From a checkpoint of a small transformer trained on Wikipedia.
Architecture: RMSNorm before each block, rotary positions, no biases in attention or MLP, untied embeddings.
Each number is 500 + 50 x the weight over its row's rms, rounded and kept within 0 to 999. Layers, rows and columns count from 0. Numbers have three digits each. The size before them is the row's rms in percent of the matrix's.

# layer 2 attention query, 384x384, rms 0.0317, rows 85-127, columns 256-319
111:428545551494537533458464461482424429434450521499429542542488445460450563486372593565494488537485561527489481388521502482507514535456588557511577452414494540456505540434509410509474524509548581
102:532472488491480545539468417495583476501486493539535437535526459558416490555483565442503606433444579473452485481500603451521485442562419469499558371421508571540460505524413541425539529552499491
105:463525469477461573458513500497562492453452544459495441476515548460402355498548470597486548519460462543412423477503517544539546588497595599468556453541422478537563514550441498476461596500447459
101:453518453540451475495615544521522503461466421392425472492488444500578469454465486434451496620517500432483548536456500511493508479509552460513393601521530473432488489456478430562504434576506477
113:499526464422506560436543447400550460469451397510502474514446570437431520523558442382518547458490531486406418464435552514478558536378517510512400428471393516508516562528509562475558524522415581
114:443396540413488541449488455476590510517574589502499501641542445411510526476486482545549459543552589557517465549535509496470444562552459477538461450433437359519510535578437501539536510469541578
105:498450416537482483488450530556459548402591484570429468446508625502523600500514492428497447479478450529500430456515481611438566500504546454497545487418535489509533484457369485483526396562467465
108:553517487677513556604521527568544520527463517393543480456424543495483468532492451487555458543461473506486492472565445509554407593504591460514530565510481507490520530491466518510501504530468516
102:542558468522538461491417466509521528446511444575460558501444432477458435483515437505520509444504440480533410527465475491609534532495484456506511498564600560522529479505522506497505524513521539
096:525478558489465446506458520441500534443587452521630489576498488502467389524509510563543418457504483475547454481526502552480569502457399472542546535480467532441461524495495420442475590493414429
111:475495529519409484455396504493552489392537545458418548499593441374541476467523524500524542479587524486497434465492629509537402559451506430550481550532404471432536507484482457465528413573491404
082:468514507469501511450497519514538557484561521448547458479433470436429586452470495465499531431460470558505443497606477574567565589416532497554541515519498459537495426543419543522468480486525504
084:467434564519493369553494503564498477468562603434569607530579515401555470491466536489469514431506496457490483555524575518467527499487503437408514490541581535416481392537541476540501504480480465
082:576419548514508507529454542418593460507527571475526548556534653481557521441388467593470528475495527521435573455547481541475495571421468509380462604522488484502601492451536560560510509486463549
092:588525465544469530490459482460543565395469454504530551517476523460437589516429372495533462481483484454576491453552421491472543516509579500538529468495504495479432507482329607483366505478562469
084:470437520516493486437568464557487536410640487415536515498565390432424527474464494428509389414500437550536554485551384464558523454463563541587556455533446444532517474421531517454421450449426591
092:512581475437528411591514572521459460538460508583483480489437506388472526585484495559566470510521462535531516506485478609528512477604607470444418432483484542411443498469507446426577498472485508
090:566518481525553546479475448567443517559576409486437493524502544447458518489392527459511458448475516572522443459560401510516564521590515513533510527418486515425529471463459555442477530505487521
106:534537474518453598516498474474514449526420474539517492497381321530503455579531481532535611510574541430504469510428491447539613592455536456491474517471444520540514525560512420481472452476462462
095:573572394512440474460537471499474482531474519531509618573542574504383530504543458515539479439476359585493423484504548578548439491555520544597563533518536520514455481510500514405506474596423505
097:558464504514466483539585516551392489546513494572538534481423542583500404472546436586452427542536489459511565410374571480528455440523446533521513596495534567507486503512490498460516495603478511
097:482487388540562545460531511592507601430515464513516476527501478480517526571501510431540547503544422518566585486519439436507421469535599538454573481492515486556440456457544407507440497555465534
093:450621409486502418520429477501513478429519471508457520587518543544493528496388411483579451523487463546575538539477539538514551492518512534547473446566492530544474464559545518499520499512549550
096:480474506594498418484425580497523540598567497454563545510494553469481536453486407592488514473542509525533569508502535442506465484471568526448507494406476520449433547564613590496504521503494541
099:510540500482568570499552480523544441452486495445517452448493512388491471474497582540495564503521459459415422513548439577462463568473450397558513497477465518474547553443492480523539493479557573
097:426495563464627527537499451622469483403447534470547506473449500458487510473498513514498578519509395426502458454429538513439533502448506467523455421554434537453570405497480471545545444542504454
103:640497503539507528495578517553465492634488538465525512439472479549485574463611520521518469465521449498500534456473502501486419465580529460482453482481497506503453450463615581549569516558522444
097:471569543546536573609470432486443418421477541513422501506552564401440476543472575520604587497524480601516549524480437552526453522498485485523540450522524550499398498452483483448469431553542533
104:518551401536432450540563456512539406548500537485548483579495530517513500519457464592427397451458554547470460477496460423498524549509525551559488565485595427391444539435516477478436421508487431
125:531457593469539506462542445456509497527518523525419560526474522510451484546528559539479600521420527516526472473509607508523536424448509568508477478503492539564496471466576508525526460522505544
101:502535437597467516600576517515448423497424549533479534593539516357496533507505553521563472477503467515549537533510490552544473507478504551476476504521418472428413517575430517412547476465536502
108:440509416482552543490592451525487607576541519425463546530475510483511452543552475567535557479521417532555438531484623568461518450550485548545486423481456548596532479520426545490500496488496459
094:524460494442501538452574507475503600535566474483470520432585530511447430439553403493562488472494370500531532417425526594531512531564533496442566427483431521606476476534406543398495424594402505
105:503457493530517435503512514578495552481521617502536610518572452593453578522473542464559487506552467544549486555517490555451618491575476426458501498579499512569442403476470421513547522445501555
109:450566556521471510548543465468598448505504452586444507469505407502449499471488490528490471455489392458427471479500461534589427435506498543522542436490411569455562564560631530501474522487564537
102:550547554492476557560515558539528440467488465413476461566512634441530532456458510603582547482460520411576501544502522589539505454477472512463467593512555526487461493453513556506416433472491416
110:442513523508514536515514464502575527593478462518513576483512438507468519533448465459477508436499562550567509458467479493521485437461443441508512497502551434595480538422511526553578535488581466
115:588524480505447452485482471511454473416577571491453523575561618504509561402400448511443492470469486553419563425496600539453441446495481466485458553535553479456534472497427509478407551472515537
112:377489534505536493432523470467552514533464477530522507445444481550399459487547533568445572537429452520547487496591543484427505538536471575509461480451520466490435500468522495462487463452419594
111:495373552422502450524533571472479525474549585495477505522510545442469562513481481496583438460417557431485557454522456659467521490500480512558408459578465470508619528478382459552650426489532525
120:476551481455509497491539514442446515598460422559498487440458559462445523465470513482425473517435523490464466497569507456532536465471479570485557534528566452517456505530438521423488533462561609
105:544441556518517528535420544492455523504482509500452508490482433461548570482502576577570537583444526544408484554470460543576530483560468413548489535546449572597563511510454457525435521469486475
111:584509459469546458486529608536455545580434451484457494545618435474538484540500550515587493503578589573550533477457454592529509445462425445539522499447483555511481470467512478506503490482420516
# layer 2 attention key, 384x384, rms 0.0317, rows 85-127, columns 256-319
114:446541451547551493553509439523481491569567531566484533511529565454444603446513536513539515470448458503473452415452482495512543510449562383542572527465454472566526500536493464519423508477461516
105:601526487491542523526559477522468549573573445466476571490529485508518548423586463551507479470474552570497430489471518486507486503491506523479494531569449433487521507464518482475468487531529562
107:533482431515524434515513479480531514434494542518535417507630615509521533545459516457524565594460482430501458465462449444419525449443496505569491474417465531499444493418496444477437553428492543
105:485425456465399553477462494472528570504487573555518551524402477583476496466476551477526527526508541539438454510454538480492493550564490522464559529497474419577531467566644481519403512444415493
110:431507492430503493490426560499553547568507468439576459468463556578553450578574559603526496505479538475454546555495536496484488451480538413446478487495559492465498618423487468409431508489605445
114:503518514484581426505589557400557567503445538547478537444546533465454470496469539443600399523576558475369611506461451475535592528486477535442492513516410384525515473487570477536368556521473551
107:425490479440555499485485499509457407555471489551437466481531442603480449513521455623541524457501476442485516594504378483515493454519373490485604509451506556535478419553440471547573488491543524
108:493537552530543477567507546469443477490531468526431452499473406484510509510486445653567473439435470464573538565432443460568516448513538568486481591532520464550490550455509529463460526506506494
101:579535426489525592528512508560541499517471462456494515455513484511522503539608408614497483515498573514583610528521460495549347457516525575521445517408466592452520531526401416514476566562493514
097:538578454547445533534579510504434545500432509474410437444488539552472492522454555552443501519455532431565558516471461592510560443503470544467467459479581528522550558444507533515469451528428537
111:549538461484622503539517432519390429478441465424389457436476515619542517471513465478481395547481550540481488516492505468525474479504497523511404465397509420449526570434530440466532545481489479
088:528494546458495457516457477506449446480481461523475464522486412453507531550622470519531495474557537458561490543385559404465465473537458455472446479469454502540529464478528476457570465511494466
089:416563520453491523440392554531544490556494473585460467489415365507519481522473495563482506542549475601519564566529456478449436484495426527499439544415474440589479595575507507469516493512572547
083:383544537516476508504437550540527487493601416515523460427537541454507607515575504553516503469491530475425467568539504465489495496497527415401442576462567499453487573519462446469368486534492404
093:478538455543573619476600526481544537514592477474453554454577544514472560554544510483465522496491524528429504454495503455522558373496503467546479498477436455514579455453487452479548458351557622
081:574589491467503463494486499506429410552548490519451445536437438438441447610485506545515572534499505539517495537436497483510473537494534495483477377477450582484533546473635432541558477471422400
092:509470527573520496476444434516578471518496502414456486539490461503572490444405484420559617505522515534524514472413511523454553565563537403585598581556481479508584559439538599473493624492560471
090:573570534475523521576573414419498439483474412481475484524558473539535554539517493562419655512498479458567573500555502490521486511564489465549512494489444506540426424477565514497568543510473514
107:512489419512536498480563580469530527448412549467458529431601609587494557448408481454491482535540561414451430516527459554530386412515498468513458628488484444473513503515568523435487513504499479
089:466487517506574465489443481488533541560548492547476496501457525465512478548438465520507444542529498487574508589426449507559522563437557491536437514572407394582615628544504517417503523392490497
098:489531589496527445471402610499538455495437469530479474471530514397574472483471572430378467468370544458526413522510442606500444523481547572502516466505586549506601523555515572520421494441556439
099:473534476504468511543492445424536544554419526528469517528509437396437533492489541407471532499476452547476352504478517507442498548513392396536529435529427397433546400463464555458550543425549527
092:422452558492542564512519442442468551540466446508479471432446430482455525516539539448454501497520475490438524495466543515561389518423489491507513440519557599494509458554505432395532401474507470
097:436521513438470529504594401473532454615548529560471548555592490509406485510562514477488523578477556576503505438532473495462540419567512531543491460517543466586456469402455535467377379531616447
096:554538564530509429555483512542546608540535573445565458568522449581510519494485421545535382513517610502548526466470502490469528434517475504462458545532558478541520427562497519540494461442567505
099:533562453487396490488564432533463434539464502420443485515507438424503486429480560447553560483541525612557625468600500513475489504517532547517654508528520519487545463429641524533609561533535504
103:449425578444455479536487381376474422486499451431447529548465484392407536496483387475477562474521529497538501527514475525450401508483522521504559509610532497547484424519491508459496534490543501
095:519485491483466443471504587521498523464539534446455486519472495399520499514503461481476416487502447473485466594541446533500539469475476463547488392506493479499554422460481531486524506552472530
103:539473505477550498478465537544566533484518459474586472493485512568521515656524431592432528480569462353508604479461520540494585502523480557444518510470489443493580510508445470474528553560434554
106:449474511464551562496515539443593516485484615506490509502510523435505426469538596518549501515434389544530495461440519500470475428509552564580451510473449487477514403589423449463484458499486472
098:519509499504505568544422457439521527513447521503512517404446569530555436555452422546590400510473480495526527531567557531572499555474456424435568513587551544435569589487538519534430490475470547
107:599502583404549596526523479490486368482347484635533469487465531584457510448454486516511492546494667575508509464443539559464657598552569538509499595470508530476574487482529504512588559563480512
110:499528589581541441484413553530479416525373498387551446462451451555498436512499488464427507473431609324519489544459509580478503462542533464512462539527552526459578542520511496534430468519479400
104:515478430532480537488536538437485559531418447480524552533534431559485469515546516499548511380378472522517585445589553490505515466451480519451541499468497551511528463502535538523426432464443444
106:432515525441514526514492518529448524486538430550548611567492474479456554493510436552499499503475489489558420542464522530557493421498550515454410453482505433452441574468472457443439487443536464
102:370574413483420473438583517453536447596479480495507441396498524466572448447550503448465492503489447537575532457410470504453495515549506429485555527436539463472459471492617539571511473509429457
106:463570482374532453514516473514534506453502488479544456455424505495485510406560534463523433493482422461459468455486525525478518505475526601481544528520570444459515482532455538483508486526429477
114:492526424531503609549462492560508510507417474541391454371530553505524430476504518478538504506528500388424438567570443436436483540488540466518495472551548538454405474485445458542494403563517458
111:516367499421380472469453581472509498456471480574567512506524444492515574512558505504491477564547510535520483408469427570460532564443476479491519481463467546449458527566455463506603552496567504
109:557482579487519543472511508513484501577464367557531484473542489496447582553568475512466526450505537611545616520558497483441536448511443544462539453484436557493452454373575593514389495492507521
119:490548534477498460508452595468490514488384555566511478474471530489519549521504416547491514464460545450477511494514492489530520511458521556393451525457542530420421480568467549476489556553419440
104:468521522523534557507499576556543373548452546476503564456555549527547491577446543528480566580583481491532439465446527427441423465448507565458549537475514548436438555537559551526493473557542444
113:500501473464606449536498508571486524497585507395455469560529552445564435457493532519480521536510583570595564476545469510454581568479444553527506551542508490500471467503565590514558432587605430
# layer 2 attention value, 384x384, rms 0.0319, rows 64-127, columns 256-319
096:534517572562599552431459473408591455534450529552500493406461406513552555548510522549530497486395515539463505490518507530563445451499520554393451476567535474524536537534523452535472479493450540
102:511537563525503485536506524531608533478558497464430464461433520477552461447527501420467516473546508493542436494531488533456526558450484496513545539440494514451481466478589522539507451492446563
099:517471513420472482541497519564423521427435490469387500553507500480496644467523486463435598460551416582478449451544477510477467502511504521462503477466467365450529529492503508490499525478600568
094:518486485485517438512547515452432465418518531435503512434544629400486533521533491514431514530481459492556578401502485544527479596482573547465581554542506470499499517499508539516591594464507485
103:463423521522489524482479536496375475521611485517449504456415435455508492592493470508530460521483570458561452502504407507518478447481423498477514478574585516560477567441512546564526463580478528
103:559475547499610456484473514504465516567505494458551509491600699564514459478539478529471546500558530472430404496496457493495486520514464510438531552416463543519542426462492483529369512446408482
098:512477487529459462533523449511520567468520482452606555547428364375496521459507440413470512492478532393477485418531559423503448534538428473507540536521515473542482530560452403442461461542511547
101:455398509560449496471528554515468508466467523558500483537479515514450392419546553505533448486562525466528561483463477484457484559471553528505490561488566556483415481612462532495501421464553560
104:436483481482466425553509561502531460558478577482503524582523505433528506568555532495569448575485508514433539485565576488468353545483472476554461451589550494523417477529488527514441480425428437
102:543631482495570510462530498483462521493437553492493494487522473423559526487425575462536472518455508491503493436446433609525497449470464489486516568549526468521459452466523403475507558578415438
102:432520479490546458475459561611598498505559592519441428514482511408535457414538529495503395439508448519562503475544536542527497508478445407379447510459524408503580556531569433545566530466571564
107:460532539568458505449504524631499446517530444504538492547484560399445504538598516490437625520457447430572508532512484586459474619455447450455434460536439519548446509481453455512424403546485497
100:566555517485487481521487437525446443489446597448399574498551483482424535528526443576465472576435544466489528588531439577456586445535455471418507512437502544520559377418513536408537588567474464
103:514425526395488497537407453548463455527522352531522497430509545520548387461487489546491454434498460557519530560569529524508419524530528504466525492540502481473482459521436483518458542464470453
105:520512469525478532517498483445498489522469466435532477514461508478593545545507580443468419584460461535507421541506542458528591524475485584435549518499565480610556423611431474492463543435492518
098:474509430547543436489548453468485555421475521550569506503488490545528565510504533461496506564503392498491364464471502417475449527421587561547495481542451417470368526590516639462515502468416530
092:558470460517471532528523566440573486506458493467491479535516549431493608470395527485525457463518534562578411471542550532563534600503542522421509525559550575490524561514460533525501448508535380
104:416496526423499502470446502495520481420489535512488504546531447585580473568555473577471543441568615593504486506446514441499540598522597478493538515444512597531505451524426475497529465528503442
100:472480521525462571447461517566603409521545523533530502589559552558490476473453538567566608455592488527479584600509548469622440423495452549457440425563542445506423443546514478462485591476519521
101:543505505527483537495542420519429516521486517523499551416534512500595538525508464464469571470450600484498459401520432510478416576520562361445548519626543517525455587454500496439476491517564569
099:573408473507535558531538430525461449556534417513508536526450497474550488459538517478496458436521525519449492436505532608539511487460427401563494490534465432457431374540492541512540555511451474
101:486529502490553459497526502483498567492443562487534527430529421561512410553368529516509509527519468528528494448474434485544458531518448488483555520493455505430546538474334439466449437399433522
101:464552468520486534502480373439571530483525522526564504447601473467431565407481546413507473483533605453464406535413530508466481458497442503491463507487547473522550459445610580475520417509479556
105:545532543543444545542424579539436489503443527524529550534505536465428539446490540500425523506543476437502517448495459482519460503359579495421582612522463458513391558542517469579433578504409553
097:575578453420505472485581452503439555460461539547464494543572486520518465533523493601485594460518491465453561467518564529538482474515539491445430543526544498477509480500460490497527437457536479
096:504481527476449501499428550517549446546420486517582532429493512537537448511585448566469477528480476474440488576368478457517416513532594600565533425547551457477484529542537468524478542505541480
106:469537504509462453531525470573528564508466438466387502549574454402474477444423522458567406458531521447566402577514518572454487443477533362554591459461486555491484528425442549521368579524505522
097:478500551503559457387469398485500553552557517487504567484511508501509442440478539483404462495437478599582540382558442522452490457424448542488514471435521488473526434518463541506477479458535428
102:478444452444464617582510431548547495471550498585476466561490490566511490587505477481476460553540481511479540489492444496490469457554386387453531522575456491478426431486485543540543556468418467
106:524539474562659553555491483453550527539547460492445459553571479586546477539501485458417485461402463511534589488454458510527549387555554502358499434534451427458548476514501480544411476567471526
100:404534465489490474434504452608518520520550569538548484553476528465469544498553510568480572447572506462493583370442462534434519462476488447517489500482487507537525521443524464541511388491501436
100:434549569559503485490522488524478470508609412440585493523416632501560509486419523415396516475554514458423527438480471509425533491446569606495427473452449480473465508446535545400440538536531476
105:497492513525583513480530457533468523582503392607428439550484418492527472484449603471507460561436477482500512502494430494606500499517464567524474435596489539580457521517483477497493477523528525
099:498534526503497492394586445468484474439649479579537444505477477507481524514531493506458387534509482512452526417590484523416467548475542466474466487547551521496583548571484489498548454514522510
102:443525439501450618415518494469515530435446502527493529477471436549547511456485487588430501469549498550580426522536499521490464541451412414552524545574447509530545550461528499596555573569540475
092:544506506517513511536526508502463477578473473513412445502606546490469544542487522582446512410524485474495560543513434514487488518560528535512491513434438449389431474561400473548397601504513479
102:530467636522500516436510387571461468417532437506550562500435456349462534516434524528429411539572534487535487540417538491454488486409528446531435440457507476446482507442522506569535538416522406
099:601523502488437528485477490576510534516516599421435570543522490544459541409550390483514415458541434512444492542454480531451457515461610538447380531495470583470560499414513511445504505537586423
099:496484491473424521502527393550508435537480523552449612543530533478534528500520470528463489481542449462448634420507487514490521541479504496411524566524467572537443594521571432528490581526543457
102:551550453473394409471516553520534575511570482467488443501465479429539531514536547456553487424473461497481454530550507444539565486436476498427516492435509465459568435463412442424557447545441551
102:435565556558430489567432525522475578524512307459476488551463463450503595506544439504520541546518464506489494407491448500417456543583507469540512526484527565426553487460503510515461468509515448
099:440450436486450615500466533508465500563432576554596556504443400596505507479481505537534520493436572486552584503445468571542559643465502500525427480447593527464459491526475480487504542440503509
105:538546515533546563408467522513387542508581373510522531550438479410487563477500471474587424431554471503428558484451390484496451501521461429510507486480389527535579443453444563535454471551425539
103:448543417495469484452543418474469459461575558494508484433498459497553533480524517586456531546469522538479446509471510479416497473411387564523446493549565493507451522377486515554461474437496459
098:583562552463450491494532531479604474410495492549447561507491482458466531454474487536476483591411551451490540462474502592473445602466495427574457475463593488482448530592521481534548516560560495
100:524531528504530552569451550468600519430546627569498519472469585483510619518528549550520520557577546523589561518427588626511454470501522585497497523482442550417357530431521431371496504509632542
095:436501556549463483470446433483635542531530443513591474524466516525488464588538358546508550587572492592469430427433527596601546563486546565597590518545454480510503483474508546464509495492448458
105:427512500510585451580528526520520473477489469521480516486459460470471457531615565438448515501515605467546518506504395523421561481389544418529563528410476509547460454450560496473498473555436598
099:532457380555450545583517452495506596528525538483544459483504531484527586522491491476578588478508483458548576474457463450590474577446505438464543490586541501511528537527540439522494541486466475
099:522603538608509454521350500514460499407590524515530589485525470459497519443534451499443473549513499456500463468497535615492535535505500515560519531429555537503409457578549427470536499564556541
106:610542540548489378448512515495608507447443622435516507519474495537572433460481518508462495536538458501454560488577481543493522564476513434580559574468536619498453586476557403543578515427512427
104:532495496455464472458472558484446485517540413433548453460525524445604622442537549532461543477578541515510434508551435465478444419481503410579496372563527461563546531571504571507522534473400531
103:467445470512521487463528477492523514561439524463515531430500506520445512501486432619472475509510409466458535601461503550511510396496493541546427518583457439446521589493463462521473545606517513
101:503506509492455420560517556491423559586463501497608519367529607448396444516529496494509480551469519471601427411424594470517442496473450538537452541534493498457424520469476522465585422507553503
101:528531513470479497540567430535468466540488575479385481552520506527485508558532493426503499477514534432438519439575531507509554539449403470501602429567521556476292419407542481564508533510544436
092:482474470477537515538518501555505530614519509484458542378523528585531480461535496504517498453580544536461525567454437535383455445434460461562428487529480578507510461475475552536520434534535506
095:538500424491573533397506478461587548570449413432521510450437520442477501494511449584469517534426546517434475525452564547555477466503456470494446554554466455463553507510438567580398496529534352
105:495555516487512476564446509554605452534475530416399630443463468473511469601499539553498452504511407588560349540534508502523429465445423518522485501495554471429526552493557520501535524494507546
104:493472465546437515485468476511457475468508514430527448432498533460480470504414527527474432474521541441414526416489496550533421478487561435515560535492508526569518513537568456497487468511571477
097:399448478454476558526478404446510576423511520443484532489537543510539382445533529445520530419467445516505564396568444499475519533572615469445377478528494422458542488522530525559406449453439454
097:427562487494480581524510447564503469509438506476496478477457441468502604504529516473450462388417511465487498453518420404531455519429510439493426429475392490496517426444455467585489592516542465
105:546559491598528544511571469448509594482509508480515486448591496462473531432575516507476515518569412508500498483590571525489542472503543467508477507519425526531573514424439421427407470510451485
101:489513487577539523486481526505574451513471476486438482472574388581440478468524565533472437479424531388440442650462458534588470473478616478484475526438522484490433398533444566411433475539406397
100:458472509481494560492489469585557485560452563503567542463523542510426403574488482539516442450452455544454513553530493553497498551454455602462487525537432458547591521517494462392483428529519419
# layer 2 attention output (transposed), 384x384, rms 0.0394, rows 64-127, columns 256-319
097:487553447523436559535578501467467477535480544437490553581552474468519407502518467451459470424516547431474535425471396523456544522565426505562486541456507449479502429470557638516506482500417538
102:474453554583567436555521410451385460528392485506539505530430582564524459469505481527473549452397371539366525504436514407578516514507465503533449501447510531534486457473360478505502557493561491
093:537573546510461525570519496472545462489483426538513499545372507576437423479475513486571541568505526511483471520569431592449466463502576471558488569478474504489377512626443492495554524615510558
100:536488564422562512512458527549392357465469494510472363546534390483511460452511495535512569418625531507440485505392499459533443517480479549546513417486569596553524508458475433430536504519467542
104:461457526480493457402500432592524407429556598482455554609479512535516539540514550461536517450495542624564519478544454460564541516560498590428491521568443510602500486519553556400553509526613512
102:537548550429486432399460475537449504507534615441431417408443414435450465508477547560511453524477458524456607424488473511544538455483578503546476560523534503494491543536584574531528515502506523
101:462534445486577559425526533449449571502452518544512529470569443495531439495532503541491488490525532544507481459495544571476476493430482440557431536488376568435476497589389519457488579549479544
106:541475472577475559487438449413570535558475510514518531373484590481565580556524521542481569477422357488524525456422564509542488528521381455477580494527428533511435503443448447425429601474547478
101:479567502504530471599457483557444481526394495487505507514565514487471550513470521518491433422626580536517409530498439595483475457475477541562524420500471466429453525551478442544450579523608472
104:555440517478540565540537466463526494421491592596473512468505415484484588533502447496467481451387511475455568577533541452530480557493498531507516428490508569481505522520576449445545493555560447
101:467474456464495480619506509483495508545535451477491628494515501563514379445492501470431537436488489494502458434435538558466426521527594526572498517483508533528472437482399565441448465484465423
109:530488498487504578547526505512555536628475533522632504519488394471467473560523475550586515488509568665419548444545558519513505517529576536479554465499467458579476457443551463524555493469548500
102:453498387459475519452489490524501516535433448413477482480465515511595539473514503413467476480625522507455501461544492596474553500466536446551456528547475514406522484443522463568459451542476504
103:531453578519442466473459405448519576427476579507511470393519542432465449544459462411499509483452479512566557417392475509481543514508404427464536386486488526520552556538546585498521499537493500
100:530510520510623452493529467457384455574541488518536551591533534509453513489494386523478518494437564505424560547580551456519542574389541507470466554596410465479475563600556468515499515518523513
097:459456478469461537511458585435486466491440494547523514534491455429384431555448505576488431496481475499433534497466495565443503593508596444425526575525462533523575510470474482460534535488477586
093:416540503446507538470466405462521540592440486588499487538514513493542497578409469606432632460427393469486432492494508381493424486515471463484452435515447502612509534454481473508469514473617514
101:443544509543485475460563517457527425452577455529551486469407439553442484448472439649539534481545474404484473547549432462539501488481455456541347548552553486430486489565524492441558464560466494
098:564473437570521460513489403532521565450463525511548467485528574372452507462495492516539429549596481467519415486442397466460643549490471448476555564522406572499500522444601488515535416541514504
101:507462452516568443518441585489621420444478574552471488576418489497538560459401487567487446391583510530442505452543405444475469469515502476515579519402453410521517458483414497562560480464405549
098:432480541407470519518511557553437422479487554461484411447468513424422513437386485517500477433580564446552509449453512408489483494503455534457469511485590475493485420533491601433475551399557481
098:448482514480496572481580512463500523573597578518448565485634510443611498536459538490552577525524458540561523520525449533438542560436585462475410576502501583461510536563532505574475591484497478
110:518558503533478474547489468558474376443467510515455452531501512501512554496515426410579437484471568658513538520620456410517533530527513414557562527507435464485474481535484520555470572448503490
109:553404503461520470486465492461490506428519558373419495466523495460548456504511567480606495506515513511525538491505462523449459523597527610484555431481490480478571509492497483427463466427503410
108:466570526475468538491537608551436535502463466475516500508489531492569564514422515414552464542437554518547550473492517484560589437520550487550366427443487418571471579455554529421508500441448552
099:507481511427464556495508507382511464453482467465482510552570550497502529530365485562613493426595401598474447510516475465427677502534464488458513478396553471488465550538573501503553445473512467
105:451474501446500420515488453466565534616530522547543514487465533482470476517535533460489535493400537571494565491439457482464402542484468448520570560504490493528446448562429384374471492503442449
098:516507415546427536490461631536528508368511550486447470511441437529505441560493515512548503560463528488554511527444510424523585426531534432547543621617513472431474463544518563591471596438602497
105:499462526558526527489506561533508518682520436481586516457438551466491459462545428527573436441500473460604398451480526407562473536528581578486486416493555514563475544545398514602458656507484542
108:585604515561454500534535549542439528470458440461459435419413478422470535464443480500510517492410525449497556500487452476522403508476394420514480582511466479550522483502583431463393412560449485
098:530511522497492460498467542506524492459547460568526549398483509452511349454482507490575515425445460504472458586495489452517465515481577491506512542615424544383508510636466394468551482578527465
101:471526481504444468435470564539518486395542522485523509522501408574488504489553480527545487555503564491554528577483413564515499516525507541592555563513593599481515557491463582510586525537548519
105:483508477517499555477485559490531442413540453534525543555536531543400514476517522441469550476466527513482473546602509503530531577454497456552474423493452482593509522512536485535448505550536429
099:492562543487497571540439609530539520500413485487551522537597462465475492519477367459557506549483551544490566511458493599430507531547545516525564513454503536481564520576485443511594483550525314
107:443494481565458517530571431501520473598501491492528532523558481403561509506439470515583442472518512453491410519595471429576536503443550618423455594495451432462477488482463493540615491438474498
091:582538481554558464497471553426533569597499595524530420468475455404507502576516460496511478536539526469484483398556514512469461517465519495498561478574458511540453521394571475508484436486524534
098:504416486420604478527473519436424432489504526452470477445458529470503373475579476529500401528511546486497515445543454472511623469527481480552599499501502521461479469532516553478390501464469526
096:479569520402493440536464538510504497508481475523480458409584536509492484622467536424519510535539543504570570524520443609534401524607488532532484543495556434515504516499498533543532511572507495
101:511483543524582467484464599456477566535472507459563385525512591419585431547458479516596461548518513399590472508502474543549428374488435597458508510483567498535486558454494458424517465495618551
103:460516494446512502514456508455429499434437514457446541441548430604500510478472548523478495544399522439565518486545505547582407489446528572500446549558530558502523455457533502490429406528551406
101:540440574498504516459489423567527444455530580526437548445526527479486577526477539451435495495499617546500568453522538526466497490427479553535507545545528486579566502601490540472452551560526499
103:579549604493553402486521429450520420557463507478474476433551560484483460511461518568512561449474582503542433607564528516615499539473461466500541477492512417580515537427489504616424474505468421
102:488496405528478475404466456492474422619495557496469565539405395526500459489520435458455439574486578476661525400501538536523487462478586515462572565531499503538530512476466486452455575500432478
100:447476527551470396479542592507517542703505520466507474515424498525505422496512398468563501476495441505470471509471519601486505572444580436471479476556424403481444378445616431525410459500502451
098:592484495441549505592524625488567474504439587405550427501552533557524544480439523551427561505499584610499449399547506499498612461497472496507530344443469457548469501443514421519531493515512452
101:479505453485481585516464559460488439467542511438464555538552484438547472557495426450471462492473417509543529471440553473394536526540568512474554519465499577451559564497429430430500533497520418
098:600519429455549491455414495435463481495483493525498467421525544549496502423476587508525439486587400496516564504445519542516578491570492515486570462441466464470442526560556597484448581506552551
103:528489474395510548518485408523562462495497495474582504479460469553464417421507466597670562445420437488550553556502503555501469454571450506556502491579596448443459422546443438519602485573553474
103:460493542502489526448491444465532571446431458570495578483556470418539385560550499435471481511510469486605523541481475502469532401543601501561543567451402459435560382529532513454453468483421470
102:416381519518486540547518525506567454521537517444525469567565465512539494598509515513513435430611486543403531473470485492478478452524505449514525472507473500443560431468401527529432557390578415
105:521519570489541478530484511431498517431523450446544508545551532488558530585476473544506512484508514558416534528513483537504440526539419567504471543497526458469428533468453433510589487536443427
099:437484463502445541506592423501479531481424488547549493532452445455403431525550463566571454502492499457458548475436488514447522512524574562411522443514547501501498480527502504521567590489457455
105:491550435531559484499392620481563570614514442526478472420402520410591493519558552406507565502519471462486622443519484512490541491513463524478451531495576480511407506528528501545460533521404475
100:467452565466474473589502512551523391488480439453477405602580386541467481596459413481569424354493443661475519563576505492425481523505574547579491539496542408495474473443560448439505505435468432
103:486528575493530546448428476561522562532502529508590469535464483525461536527551590530451496525489613540562459440510555491538492474502481574487478467517509540545505461498527556515477519574515415
092:479388533526486468502603518472603554388447527492494448526511439484377520453489508503445541432482559400503430433554522523593464573476561547452529561471550538536497503459514478470530537549489470
098:463599594441557461460542522440529426438555597534526409486536538564419495471442406508458640465584418467566453489412535497507424518495478478445549440427489566447549495486588485393500538539515623
109:466477515587494561554451587560471571407454420555418508555564480504553434447594515391469521504452574453485488508558413438473487430539495498499467462519486509523477470504534471485454543439477479
105:572516511421511475468539489492520523550535542518504468555507479548483559535495440544562395528423520544544540578511470540519503539458465558582467481528476406566525536419453529467487440452463528
099:521461528460529469515509456500514517496574477545516532347431468381477472464494471484517526446484431441478480500456466499521451583471551445465560529521505478424467449463458584422541434425548621
097:362458478460475451574496449477609574530572499505530517439450484411428448480461470489495577504486435489466499522505551543466492485511478488482563464576511496457388529531526469522480529522484512
110:443551558500499443530606578528462406551556511531487539500534500540607469577515496442471510442528530528461510466525584498450466501498439440528525495487420534534451506584409455561544553459515457
100:496443463554489546474544581518452569445605484552469477523491543443517575511478525545431476441541483507510458443531482550604507511544450496529507488487548505499451525509471460520504458456452486
101:571531478443459480491439462556457460483470438465470462466567514424523517561437539439558430466568440502474509453484457432562499483512481470454480552458486438529524513508587460675430538443576517